config.toml
activation = "swiglu"
rope_base = 10000.0
grad_clip = 1.0
schedule = "wsd"
decay_fraction = 0.865
steps = 5893
dataset = "wikipedia_en"
Each number is 128 + 32 x the weight over the matrix's rms, rounded and kept within 0 to 255. Layers, rows and columns count from 0.

# layer 9 MLP gate, 1024x384, rms 0.0363, rows 811-1010, columns 320-351
[[182 122 142 138 152 149 143  62 128 121 119 160 119  65 123 108 114 170  74 115 137 128 178 144 129 112 117 126 152 107 141 185]
 [122 108 188 153 118 179 114 150 120 140 133 112 170 128 161 103 124 127 138 120 146 112 155 146 142 101 118  88 129 148 152  76]
 [ 99 192 126 142 119 140 100 115 162 166 136 163 148 116 135 119 147 168  79 104 132 112 141 175 150 103  87  69 107 106 137 139]
 [148 101 156 107 171  99 151 127 140 124 155 179 125  91 113 146 140 147  63  66 138 161 123 162 124  37 100 114 118 115  91 112]
 [ 98 132 166 113 100 130 144 125 139 111 118  90 112 108 119 137 122 121 159 132 185 108 177 115 165  83 131 131 192 189 190 130]
 [ 95 126  85 158 119 154 182  81 156  80 126 104 125 146 139 113 139 111 124 121 195 153 142  77 154 175 169 187 133  90 107 164]
 [114  86 136 145 171 118 211 114 127 117 142 127 152  89 148  84  59 197 144 160 124 169 129  81 148 119 158 148 191 144 118 133]
 [102 169 121  51 133 212 180 148  94  95 214 171 123 133 110 114 149  95  74 131 147  99 141 135 135 133  82 172 122  91 173  97]
 [111 126 112 120 122 117 122 153 174 135 154  49 117  68 168 113  76 130 159 120 101 149  92 122 180 153 142 107 133 140 154 162]
 [ 88 140 158 111 118 104 120  70  89 131 172 133 142 127 126 140  91 141  98  57  31  83 147 121 129 166 113 158 123 113 150 113]
 [161 141 102  83 147 144 125 124 164 104 107 126 101 123 119 104 114 211 156 139 102 129 133 107 157 111 109 180 103 159  89  75]
 [109 145 136 134  88 134 145  65 168  59  83 114 117 150 162 128 159  99 135 102 146 181  69 130 105 120 157  79 128 155  31 214]
 [ 92 104 106 110 168 170 109 127 122 122 161 164 131 150 143 122 194 173 118  66 149 116 150  83 174 151 143 123 175  78 115 198]
 [ 71 105  68 139 175 121  72 133 140 109 153 142 123  39 114 123 154 141  99 124 167  84 141  94 147 177 112 141 153 149 113 126]
 [ 62 174 115 178  75  97 112 107 198 125 163 179 144 146 159 145  90 131 142 194 136  95 138 154 124 117 172 136 141 102 147 124]
 [143  98 155 106 149  84 134  97 154 113 122 131  74 143 112 116 185 155  77 170 109 113 155 100 148  87  92 146  92 163 140 161]
 [172  61 135 187 105  87 124 109  79 110 120 142 158 139 148 170 119 111 140 147 167 147 190 125 142 110 157 111 133 158 155 127]
 [120 127 137  88 144 147 147  75 154 164 110 132  66 114 132 131 142 204 114  58  62 100 156 158 126 120  93 182 118 147  66 143]
 [164 142 193 197 136 149 100 163 122 161 148  90 104 155 169  87 123 168 122 182 124  80 156 128 108 122 160 112 114 143  79 128]
 [134 142 146 145 153 145  95 122 190  63 138 173 144 145 182 129 145 116 117  83 112 130 131 126 126 112  87  83 148 134  83 101]
 [137 179 164 155 122 121 141 167 184 160 186 113  75  95  99  77  98 124 164 175  95 186 172 164 115  87  85 208 158 153 149 164]
 [124  72 113 157 118 117  75  93 157 101 188 137 122 170 105 134 135 162  61 156 158 154 109 122 136 110  77 101 118  72 141  94]
 [ 68 164  92 148 165 135  97 106 137 119  86  90  74 132 108 132 136  80 125  88 145 150  59  70 199 101  84 141 105 115 181 113]
 [109 167  62  88 121 129 117 124 146 177 179 152 137 153  84 139 129 131 120  68 126  90  94  84 112 157 122 165 111 118 115 138]
 [160 151 115 160 158 168  86 140 115 143 102 159  97  93 113 173 125 144 153  84 145 160 179  97  70  96 142  99 155 178  87 132]
 [132  91 105 146 123 106 137 149 136 118 120  97 122 181  85  83  44 115 108  68 138 152 118  91 134  66 126 175 139 149 101 153]
 [116 105 158  27 141  72  76  95 107 122 182 148 122 121 136 137 102 146 151 117 156 150 180 165 142 123 142 173 114 132  92 208]
 [ 54  93 122 130 121 142 136 129 117 188 177 137 139 117 169  98 106 146 105 113 115  98 127 123 106  73 135 151 125 162  79 158]
 [106 163 183  88 118 192  82  83 126 177 176 122  92 164 141  77 116 170 106 147 129 148 139 103 106 135 132 171  99 164  63 111]
 [100 160 131 137 155 161 118 113 171 179 157 141 107 107 202  97  94  77 123  87 150 154  86 139 176  59 124 177 138 110 159 112]
 [160 106  83  65  99 169  98 138 128 139 148 121  84 167 135 154  61 147 167 124 133  93 161 152 145 139 140 162 135 206 110 147]
 [127 151 136 113 145 136  96  60 152 116 133 130 125  77 127  86 157 117 110 122 121 127 146 118 120 158 135 112 120 127 125 153]
 [146 143  97 104 178 110 145  96 121 116 152 124 123  90  84  75 133 156  97  59 158 176 135  95 123 124  95 100  69 148 100  83]
 [156 111 154 136 137 128 147 107 119  99 145  73 122  83 182 104 173  95 122  96 105 130 122 123 183 173 129 199 118 126 160 103]
 [ 99  89 102 143 110 115 124 180 101 102 144 124 117 161 120  87 175 127 126 129 151 142 172 116 117 140  78 157 124  79 139 119]
 [116 174 112 207 164 111 147 163 139 170 130 137 117 124 131 111  93 129  77 150 180 126 173 137 157 100  87 159 104 115  56 147]
 [118 135 161 121  94 161 166 103 139 133  99  57 102 158 156 111 124 146 157 113 149 190 168 101 159 150 101 110 107 146 128 149]
 [120 121 158  93 117 156 158 179 140 209  97 118 171 148 157  56 104 121 168 113 148 124 120 168 152  44 133  98 168 119 119  91]
 [145  90 123 172 105 115  95 116  55 118 107 147 180 129 134 162 124  70 146 150 157 129  97 136 156 100 120 128 147  98 184 111]
 [119 127 133 108 113 146 169  95 132 122 115  86  82  84 144 132 154 119 127  79  98 150 166 188 159 120 108  79 129 104 145 144]
 [130 161 149  99  95  69  62 144 106 176  82 125  65  77 173  90 146 117 130 115 111 128 154 109 131 146 136 105 120  78  99 155]
 [114 158 103 141 128 127  96 141  69 153 133 101 164 171 124 123 133 142  96 174 126 112 113 113 126 152 111 106  77 129 111 149]
 [114  96 134  62 168 136 130 137  34 121 152 112 159 102  86  92 100 128 195 157 179 148  94 137 104 156 153 173  89 117  84 128]
 [ 56 150 145 148 168 208  98 129  87  67 194 120 136 121 192 150 193 138  57 119 106 103 105 120 181  59  58 168  89 146 192 133]
 [112 100 162 121 121 208 164  66 118 150  91 143  83  67 132  92 102 129 165  74 108 104 115  56 121 186 112 147 157 159 131 165]
 [122  80  68 147  92 145  65 150 135 149  70 159 102 149 131 126 138 143 132 173 121 116 153 104 150 150  83 111 167  99 168 152]
 [122 108 108 128 114  97 118 127 124 144 104 180 155 149  56 152  81 108  84 139 106 135 156 137 135 105 153 108 148 115  55 183]
 [ 95 135 109 137 181 142 153 141 126 131 185 170 115  89  37  35 119 167  91 122 156 157 170 162 143 159 121  91 126 109  82 181]
 [ 99 135 115 129 163 101 154 138 118 200 140 135 122 166 122  55 116 111  94 114 126  61 114 123 108 102  87 101 110 175 112 163]
 [133 102 157 182  94  93 139  96 161 135 187  73 142 128 115  53 112 130 103 122 114 144  88 132 161 172 109 172 156 110 150 101]
 [117 195 142  96 142 161 143 172 115 195 169 108  99 105 108 112  89 145 163 164 138  49 137 159 151 105 111 124 103 175 141 124]
 [118  69 106 106 231 133 153 127  64 105 207 131 130  98 142 135 130 152 119 127 124 186 179 137 164 116 123 162 133 106  62 159]
 [166 116 100 117 204 108  97 171 153 152 127 112 154 160 180 100 103 163 155  86 112 179 127 125 134 129  78 133  96 144 139  80]
 [104  95 142 177 153 110 127 147 108 182 121 162 120 138  92 118 169 165 122 151 168  92 186 161  88 104  98 136 116  57 129 103]
 [ 92  84 143  87 166  97 120 121 126 138  94 105 124 108 159 116 134 182 154 123 105  90 111 132  96 139 164  93 134 131  69 164]
 [143 148 145 184  94  92  92  97 170 127 126 108 111 134 195 132 106 140 137  84 127 134 141 111 146 197 112 109  97 134  95 149]
 [127 120  49 124  83 141  92  98  99 149 115 159 107 109 104 144 145 144 125 136 101 116 119  71 166 113 138 178 153 153 117 151]
 [132 177 173 136 192 122 137 140 150 178  96  82 155 122 203 147 168 178  86 146 115 123 122 168 119 143 117 184 153  87 122 107]
 [164 191 164 143 117 129 161 145 114 155 167 178  93 107 112 113 109 142 124 107 115 122 136 167 138 112 148 129 186 113 156 167]
 [152 168 161 158 113 104  80 123 163 117 149 140 118 146 178 145  85 139 118 138 104 161 114 176 132  95 108 129  85 134 124 102]
 [103  81 164 195 154 185  81 148 108  97 164 212 117 112 157 147  98 105 149 136 157 142  98  79 111 154 167 175 139 180  75 158]
 [176 106 106  63 165 224  93 134  34  82 178  91 141 124 199 142 128 198 145 132 112 107 143  73  86 123 142 100 112 172 137 106]
 [ 85 178 169 144  97 139 151 179 126  96 177  58 119  90 118  67  63 148  84 159 135 120 109 158 135  99 110 158 159 124 108 191]
 [148 107 126  65 208 187 117 135 120 121 120 130  67 161 144 142 158 138  57 207 125  77 137 145 118 135 130  91 113 140 151  42]
 [176  93 159 106  55  97 137  92  93 119 156 162 100 116 102  81  89 109  73 150  80 123 194 104 163 130 131  89 162 165  60 107]
 [ 72 113 201  80 119 134 109 154  93 137  88 154 135 122 122  67 170 167 110 177 135  73 177 125 153 140 154 133  76 110  88  66]
 [131  85 128 121 190 165 104 118  90 128 125 132 148  79 130  93 144 140  85 118 129  75 133 126 172 106 151 156 116 110 124  64]
 [ 91 157 215 114 130 108  56 134 147 170 130 147 170 126 140 133 102 182  58  87 135 134 143 127 172  57 117 142 160 175 167 111]
 [128 128 153 165 138 126 201 193 165 115  95 158 132 103 115  93  95 189 138 119 159 134 151 145 131 216 139  96 154 184 153 125]
 [127 107 123 176 108 119 143 114  32 144 125 147 131 110  79 144 142 153  75  85 197 106 183 125 122  92 116 122 104 118 163 128]
 [109  99  66 102 128 162 118 203 151  79 112  91  83  88 189 112 115  85  92 193 158 103 192  60  85 116 120 121 144  93 162 115]
 [145 137 124 151 124  87 109 133 158 128 115 139 141  92 125  88 181 137 160  97 120 148 121  99 166  83  77 144 103 116 104 106]
 [117 148 130 122 136  83 152 147 132  90 127  76 116 166 125 159 107 113 101 104  41  65 122  65 116 143 119 120  83 120 128 187]
 [122  93 162 135 104 151  58 116  60 126 155  83 167 110 167 127 133 114 138 170 154 112 158 157 160 122 170  83 121 175 151  97]
 [130 150  87 121  96 132 171 143 164 157 139 121 106 159 127  80  92 131  99 143  34  80 105  93  81  91 141  99 142  96 109 179]
 [ 66 122 120 148 165  94  47 110  90 103 178  89 118 101 119 117 125 190 166 137 117 187 148 109 227 175 106 125  88 100 159 157]
 [125  71 134 140 158 132  86 177 128 120 182  92 117  98  96 125 112 143 129 166  94 113  86  80 123  93 124 135  55 104 148 118]
 [ 88 145 213 126 132 136 113 220 138 126 129 118 138 169 168 109 102 106  86 171  80  88 158 131 158 134 140  88  92  82 111 104]
 [103 128 149 100 158 187 143 112  97 133  95  57 141  47 135 145 118 140 135 129 174 192 112 108 100 164 167 154 158 149 125 107]
 [ 66 116 136 113 178  74 124  91 130 143 144 226 133 153 157 100 147 144  98 152 120 171 164 186 131 200 135 147 153 121 144 131]
 [131 100 170 117 135 127 163 107 140 150  85 129 151 145 163 111 146 162  66 141  86 149 159 140 125 130 131 138 131 151 137 142]
 [128 161 212  94 210 133 121 138  60 152 207 154 112  74 115  82 171 116  91 101  75 117 121  46 146 155 171  69 141 139 173 145]
 [162 112 159 102 136 174 123 115 123  96 142 114 145  84 213  82 107 103  84 161  96 102 169 139 127  95 134  59 104 163 204 144]
 [ 95 108 145 186  76 162 164 132 102  99 132 172 103 169 105  74 161 130 115  95 138 132 189 164 127 107 138 118 134 170 135 109]
 [125 178 106 102 153 155  69 100 182 127 146 116 122 137 103 167 110 133 118 166  76 111 119 116 147  57 129 146  81 139  83 166]
 [169  79 120  99 116  93  92 149  55  97 113 147 160  86 130 107 148 139 137 102 114 169 150 109 171 143  77 137 162 144 118 121]
 [124 163 131 150 126 144 133 176 126 130  39 118 102 108 125 133 162 170 144 138 128  40 130 124 152 123 151 101 116 118 183 118]
 [ 81  85 140 156 129 125 136 136 160 159 151 108 133 148 158 131 148 176  76 151  51  42 126 133 180 187 179 108 104  98  53 120]
 [116 102 184 136 147 131 182 138 132 201 116 127 129 137 103 133 107 104 138  87 148 119 116 109 114 130 182 104 119 153 116 165]
 [169 126 151  84 136 140 166 145 120 173 130 176 119  84 101 133  96 163 125 191 114 131 127 109 200  67 124 173 154 148 160  99]
 [125  87 156 131 148 160 159  89 156 163 131 134 142 124 148 119 115 146 157  54 151 100 121 113 196 110 115 125 110 156 109 132]
 [148 165 145 152 130 114  75 154 120 166 127 189  82 139 100  75 101 113 146 109 124  69 154  99 213 125  92  86 113 155 112  89]
 [120 148 162 140 125 123 115 113  98 129  95 148 133 164 150 149  87 174  69 112 128  90  91 117 105  89 122  91 160 104 106 108]
 [120 159 176 138 121 105  97 117 160 138 191  65 121  75  95 110 124 142 172 126 151 105 118 135 121 203  99 114 137  90 162 121]
 [ 98  92  85 178 174 128  94  84 130 158 167 122 109  61 120 107 128 114 148  89 104 125 124 132 103 138 139 129 117 122 153 134]
 [ 99 147 128 111 118  78 137 116 167 105  80 119  77 193 161 146 125 123 140  71  64 113 113 164 135 135 153 122 119 130 108  96]
 [189 210  89 143 151 148 132 186 114 151 121 130 108 163 104 110 132 157 102 164  74 163 114 156 141 163 141 162  69 133 164 105]
 [147 106 159 134 182  88 134 119 170 109 123 104 147  93 123 114 135 108 143 147 163 106  93 133 133 148 122 132 165  56 124  97]
 [145  95 177 119  54 115 127 131 127 125 127 155 160 129 125 125  99 176 162  95  52 109 141 110 161  81 139 143 137  89  55 167]
 [ 84  80  96 136 123 150 142 145 100 119  91 131 141 165 142 145 127 148 118 135 126 159 138  79 126 129 151 109 151 148 124 122]
 [103 121  97 169 190 122  99 216 135  88 120  99 119 126 152 125 140 123 179 137 130 120 126 149 114 139 138 116  48 111  84 196]
 [107 174 171 182 157 139  90 142  90  72  78 103 124 130 148  77 117 118 141 142 118 120 147  92  97 174 177 116 154 185 135 125]
 [ 83 137 114 199 156 122 136 189  90 117  73 100  47 134 120 134  62  92 168 101 155 119 212 130 126 120  82 206 147  66  89 108]
 [141  85 119  94 168 114 117  87 115 131 135 136 138 124 149 159 111 185 146  77 113 150 123 143  98 151 119 166 117 119 165 136]
 [112  96  99 138 132  72 107 152 140  91 130 127 142 140 156 158 126 120 171 148 125 168 181 131 160 113 155 116 111 113 125 117]
 [148 159  89 108  98 110 137 143  80 114  82 164 113  97 136 103 155  95 111 103 199 119  74 129 129 120  50 141 155 121 157  89]
 [129 142 115  87 138  62 129  77 148 150 124 104 125 118 134 147 164 159 128  92  57 116 116 160  81 128  56 115 102 119 153 132]
 [114 134 153 108 156 137 122  91 140 133 152  70 141 117 139  88 150 139 138  96 111 118  88 138 150 149 141 120 142 132 135  97]
 [127 145 122 199 145 110  79 115  98 158 140 165 159  80 110 156 114 188 128  66 147 140  98 189 155 177 134 154 101 118 138 124]
 [171  82  76 126 125 213 168 126 152  68 140  86 132 136 151 118 108 155 156  97 172 102 133 120 131 112 123 154 123 108 143 125]
 [102 118 202  84 144 131 171  96 135 135  94 111 151 113 117 106  49 141 179 171 137 141 124 115 157 174  92  95  97 102 160 113]
 [134 112 222  25 141  86 150 101 106 155 109  96 131 144 129 122 143 134 168 102 135 130 112 130 134 172 119 106 152 180 130 110]
 [ 78 112 103 152 120 125 128  73 139 133 128 167 138 125 111 125 163 182 137 116 149 127 173 106 166 143  91  90 171 145 157 139]
 [162 128  95 118 156 156  91 105 129 161 210  73  76 161 152 146  97 121  98 153 164  97 119 165 154 131 165 102 156  98 144 127]
 [153 150 130 177 160  73  40 120 104 106 153 102 139 166 116 140 143  58 195 149 163 186 118 149 109 123 134  93 130 109 169 156]
 [110 153 163 164 121 171 227 181 181 164  97  99 129 114 128 166  77 148 104 141 137  82 136 110 143 152 146 131 122  95 107  94]
 [141 141 185  96  88 148 150 180 101 118 201 124 145 110 149 124 138 220 129 138 112  76 125  90 104 132  82 137 100 145 138 108]
 [149 158 139 142 146 100  87 166 145 136 109 122 115 152 165 105 116 178 140 103 172  86 131 111 124  93 105 124 151 128 171 135]
 [138 124 140 143 172 124 122 162 144  91 125 151 101  65 118 122 165 162 129 118  76 130 153  94 125 145 102 140 139 148 116 125]
 [167 119 161 141 127 146 183 105 116 219  58  71 110 171 145  86  94 101 174 141  84 110 137 106 133  83 142 144 109 136 157 161]
 [ 85 137 137 177 111  76  82 158 143  73  73 175  81 139 116 115 147 124  96 112  95  70 211 124 131 109  82  59 143 132 136 108]
 [119 146 144 163 119 188 180 187 127 160 155  98  96  50 178 118 140 188 106 125  88 133 170 163 165 185 176 123 161  54 134 161]
 [132 157 172 114 139 113 128  89  70 171 144  54 133 126 137 124 125 136 133  94 110 157 156 180 135 151 139 187 200  76 131 188]
 [120 137 211  68 143 159 105 100 123 137 170 116 124 147 155 165 118 165  51  98 139  87 161 154 136 150 157 161 127 167 121 138]
 [109  70 111  71 119 130 166 108 114 116 130 121 185 174 182 155 134  83 153 162 113  64 174 136 123 162 132  82  97  97 203 124]
 [103 139 106  78 142 120 122 113 135 165 147 171 103 120 123 104 173 148 126  87 125  63  90  65 141 164  78 129 113  98  92 134]
 [ 54 173 117 149 137  98 102 179 118 145  70  74 136 145 143 134  86 164 112 138 143 119 117 151 129 108 145 118 172 135 136  79]
 [131 178 171 158 212 111 149 133  96 191 175 106 135 129 108 208 168 108 123 143  92  90 160 131 153 139 150 158 137 130 141 170]
 [137  86 100  98 170 118 154 173 121 124  89 173 142 153 189 106 135  80 175 103 166  53 173 132 115 189 120 112  96 146  99 113]
 [107 141 138 112 119 180 119 122  75 182 132 127 112 123 145 106 139  98 118  57 200 133 116 162  94 144 146 170  68 102 170 161]
 [ 88 101 120 130 106 111 116 168 156 120  81 155 157 160 158 107 162 137 179 191  76 129 153  40 141 132 121 128 154 116 104 109]
 [167 130 147  63  90  84 107 136  74  88  70 124 112  83 163 128 139 194  83 157  96 127 131 106 130  76 119 153 140 103 116  82]
 [181 117 111 150 112 148 170 143 119  85 186  90 122 110  54  79 208 101 146 124 152 160 167 141 150 124  42 131 125  64 161 146]
 [172 121 133 126 123 132 154 165  69 133 111  97 174 131 135  86 159  70 170  79  81 124 114 162 143 163 101 121 143 140 135 171]
 [180 185 101 123 161  48  77 116 132 130 137 102  95 128  97 105  96  96 103 111 122 116 107 113 141 126  85  78 181 177 116 156]
 [144 142 144 160 163 114 160 147 122 170  81  95 181 101 110 137  98 131 194 136 102 123 137  81  97 117 128 148  87 105 102 114]
 [184  92 150 163 123 166  76 157 108 149 134 130  75 165 127 122 116  98 115 185  74 126 138 159  84  77 132  85 122 152 119 178]
 [111 136  94 131 135 130 175 140 170 150 189 154  99 172 138 163 125 109  73 143 153 160 139 125  98 118 195 122  56 168  76 124]
 [132 110 162 173 134 115 119 158  95 114 144  93 121  52 129 180 170 175 155 174 140 102 114 114 162 129 100 145 120 123 100 117]
 [154  46 131 130 158 139 162 103 136 144  91 173 169 102 139 102 138 134 154  95 144 108 158 186 131  85 148 126  65 164 135 111]
 [123 116 170 110  70  73 133 132 108 101 136 130 143  73  95 101 107  88 115 108  93  58 143 177 144 116 119 142 116 147 113 139]
 [146 145 186  79 117 122  79 113 125 153 195 133 123 141 190 122  91 176 102 101  89 111 170 127 161  89 198  83  81 144 132 125]
 [127 105 167 119 115 117 120 109 122 173 162 113  81 189 112 180 131 159 100 118 101  94 108 120 145 140 127 178 105 151 134 150]
 [165 135 103 145 118 121 137 154 121 134 124 125  94 146 123 148 130  67 132  98 131  88 142 105 123  89 131 169 140 135 153 139]
 [ 68 179 140  74  88 158 143 180 111 134 191  95  98 175 105 144 135  92 117 162 142 146  83 105 117  65  63 113 130 138 180 102]
 [ 70  81 144  67 139  84 148 185 121 169 127 103 115 122 123 139 143 121 138 138 107  98 101 162 100 135 102 109 155 117 105 134]
 [156 139 203 101 134  89  97  92 140  88 146 114 141 105 122 113 134 137 132  95  76 157 146 124 180  70 170 123 121 115 131  97]
 [ 86 114 144 120 189  90 176  65 136 164 126 104 155 137 178 115  81 166  47 160  87 146 122 138 126 153  95 134 151 136 143 104]
 [149 126 130  50 163  95  97 121 127 138 100  97  91 125 139 101 157 130 110 156 120 176 157 168 155  87 140  71 102 158 123 111]
 [146 135 165 143 177 116 159 120 153 115 188 127  91 117 119 146 133 146 157  95  74 111 148 171 172 147 111 176 148 123 171 119]
 [139 119  89 119 157 114 159 170  82 148 129 162  65 103  75 149 159 105 130 140 109 151 171 135  90 114 158 149 108 134  90 139]
 [164 159 153 165 120 133 100 118  96 116 184  89  78  69 142  89  78  82 104 112  99 160 113 168 174 141 138 147 163  81 132  97]
 [133 142 155 141 141 153 126 168 154 193 111  99 123 126 170 123  81 159  92 111 116  78 142 162  97 136 116 175 151 149 104 128]
 [145 137 176 166 132 194 106 186 133 157 206 156 105 133 103  88 141 112  83 123 105 128 110 146 147  93 103 108  99 159 110 132]
 [136 107 149 160 122 121 148 155  85 164 157  58 156 169 126 196 138 129 157 170 154 126 140 166 157 139 117 154 142 140 142 149]
 [138 122 173  93 155 104  75 151 123 141 133 132 122 143 180 118 136 135 145  85 100  87 146  72 146 209 124 128 116 148 151 154]
 [160 106 143 102  70 151  79 171  71 138 134 140 122 204 130 179 121 145 176  96 145 122 134 154 152 110 113 132  88 152  96 102]
 [126  43 168 121 155 110 119 120  90 139 138 156 140 132 150 149 118  91 124 187 129 183  58 162  51 178 131 178  96 153 183 128]
 [ 85 113 165 133 131 114 121 143 100 138 134  85 179 163 181 102  51 127 147 112  51 125  57 162 104 148 157 151 129 121 170 135]
 [ 77 196 158  92 175 124 134 182 211 134 113 118 122 139 109  75 162 129 110 127 129 122 174 143 180 118 128 127 185  94  86  75]
 [ 95 173 161 151 105  85 133 142 126 145  69 131  81 134 142 100  87 133 147 125  82 120 146 109 153 118 153 100 167 113 113 183]
 [ 97  96 151 152 198  43 129 100  87 148  77 156 127 128 201 103  76 120 144 161  83 115 140  78 167 173 136 140 111 118 112 141]
 [184 161 150 131 119  95 112 124 103 146 170  85 165 138 152  85 119 207 189 145  87  72 125 160 135 116 121 138 104 119 100 100]
 [ 57 172 184 151 101 130 128 162  86 135 180 120 128  92 107 136 121 164 140 165  74  94  92 147 134  74  78 176 148  90 131 182]
 [160  76 100 184 104  83  99  83 122  93 178 120  88 101 131 177 174 178 115 132 152 139 168 168 138 154 129 136  70 116  79  57]
 [ 81  35 138 139 149 151 118 180 150 131 128 111 140  72 101 139  99 142 159  78 119  66 146 190 115  92 170 124  41 116 133 128]
 [ 52 169 123 114 119 127 111 171 201 101 116 106 153 143 165 150 130 149 110 162 124 143  80 145 151 164 112  87  83 108 147 132]
 [ 94 165  65 129 157 161 163  97  82 163 112 150 111 115 115 118 157 124 122 162 120 126  88 161 169 136 118 136 191 131 190 164]
 [111 156  92 143 169  95 134 124  65 113 113 155 121 100 122 115  52 104 147 120 135 177 107 230 122 158 158 172 107  95 166 172]
 [115 106 162  63 173 163 130 152  94 143 108 212 174 126 169 101 139 127 118 137 153 102  58 168 136 182 135 165 125  82 136 117]
 [100 126  81 150  71 174  94 141 123 116 169   0 115  84 120 142 113 199 150 119 114 105 157 162 144 150  72 151 109 146 179 134]
 [112   1 136  66 177 119 137 178 108 136 170 177 147  97 115 102 137 146 132 106 135 123  97  57 128 157 183 110  94 159  93 180]
 [ 76 109 170  95 116 177  91 124  90 107 169 169 142 180 121 207  91 137 150 131 148 148 169 161 127 122 131  83 144 146 108 140]
 [163 108  73 141 143 134  83 149 149 131 162 114 117 136  84  61 132 116 110 121 133 126 119 164  98  85 112 139 110 125 113 158]
 [122 134 119 127 165 122 105 110  83 138 164 136 141  57 155 109 148 122  95 123 106 136 150  92 113 158 125 103 129 130  99 162]
 [ 90 110 100  89 130 112 149  52 101 114 114 171 159 134  74 183 148 150 118 172 119 105 130 132 133  72 145 159  92 116 144 119]
 [130 104 171 127 167 117 154  95 103 159 128  90 115 117 159 170 130 129 128 135 143 184  60 148 165 159 137 118 128 159 113 119]
 [113 116 112 133 193 122 130 218 119 137 166 186  74 134 160 139  82 215 141 153 156 109 132 146 127  92  96 101 129 107 121 126]
 [141 120 126 182 208 146 122 213 123 118 149 130 103 172  79 147 159 192 111 132 117  66 159 213 144 122 155 135 123  91 140 147]
 [131 125  85 167 162 169 147 137  93  68 177 141 138 102 129 140 159 176 101 120 154 203 155 126 115 117 114 163  81 124 117 131]
 [151 111 109 196 107  99 106 148  77 172 113  90 147 136 136 124 117 120 121 130 127 117 142 100 174 151 105 117  82 115 113 144]
 [ 78  94 164  95 148 129 131 113 143 131 130 143 127 102 160 151 160 194 149 126 121  96 152 102 137 121 149 126 117 106 130 153]
 [ 90 143 121  65 142 149 100 125 157 175 177 142 135 158 205  63 148 128 140 146  55 134 165 129 119 162 125 182  99 166 158 162]
 [ 86 191 133 159 109 127 126 179 128 165 150 119  95  94  89 150 147 112 144 134 171 172 131 159 144 184 118 146 116 131  83 167]
 [103 115  95 125 113 123  88 154 102  71 115 146  89 128  51  94 117 104 171  97 113 154 146 143  35 105 147  99 125 128 107 151]
 [201  98  90 114 145 133 194 141 106  97 114 104 149 129 125 117 136 116  89  95 157 133 174 170 202  82 126  84  84 117 110 127]
 [120  98 124  99 150 139  42 173 144 137 186  73  85 112 129  80 135  82 123  78 193 116 161 129 131 127 108 141 168 133 106 145]
 [115 120 110 143 137 147 166 134 131 174 133 121 163 164 116 124  95 108 142 149 111  90 143 130 135 125 127 140  87 152  98 185]
 [143 120  95 136 127 107 125 149  75 108 143 142 156 129 168 212 127 234 171 114 151  94 124 130 109 159 192 120  78 121 138 118]
 [149 161  83 100 162  88 148 149 157 101 154 149 142  91 103 141 129 123 151 114 137 114 167 121 126 136 112 141 159 103 115  77]
 [173 150 179  96  85 144 140 133 181  68  94  57 127 133 153  77  86 169 120 123  93 140 141 186 124  89 106 176 132  85 120 174]
 [ 90 146 110 162 110 164  82 178 106 138 162 140 110 132 112  74 131  76 149 137 108 105 149 106 143  76 130 115 134 105  98 122]
 [111 133 150 177  92 105 137 133 129 142 139 122 132 134  76  92 112  98 162 138  88 108 129 167 138 163  97 172 135  97  99 171]
 [105 123 115 120 180 116 147 122 114 132 142 112 205  97 164 125 167 141 168 194 123 106 133 146 157 132  66 150 109 100 102 158]
 [169 118  94 165 168 143 134 154  87 113 120 138  94  83  96 161  82 160 153  52 165 139  92 143 115 119 157 148 109 121 115 183]
 [ 52 140 152 145 150 122 148 133  94 141 146 135 200 123  91 159  78 162 144  96 107 141 169 156 154 118 115 180 133 180 185 190]
 [172  97 120 123 190 121 198  90  91 135 157 139  86 192 159 190 139 154 158  68 146 189 107 134 101 118  96 131 115 180 127 101]
 [ 93 126 144 105 141 147 153 124 143 186  76 132 179 118 146  36 137 180  91  67 141 121 153 156 193  86 104 145 117 130 142  68]
 [ 96  74 113  40  82 134 121 123 112 122 143 141  83  76 156  99 126 164 107 120  46 121 124 104 182 127 137 115 114 120 132 133]
 [144 150 143 107 155 185 156 155 146 155 154 167 156 132 152 158 155 133  69 135 159  83 106  87 189 104 110  85 119 163  95 129]]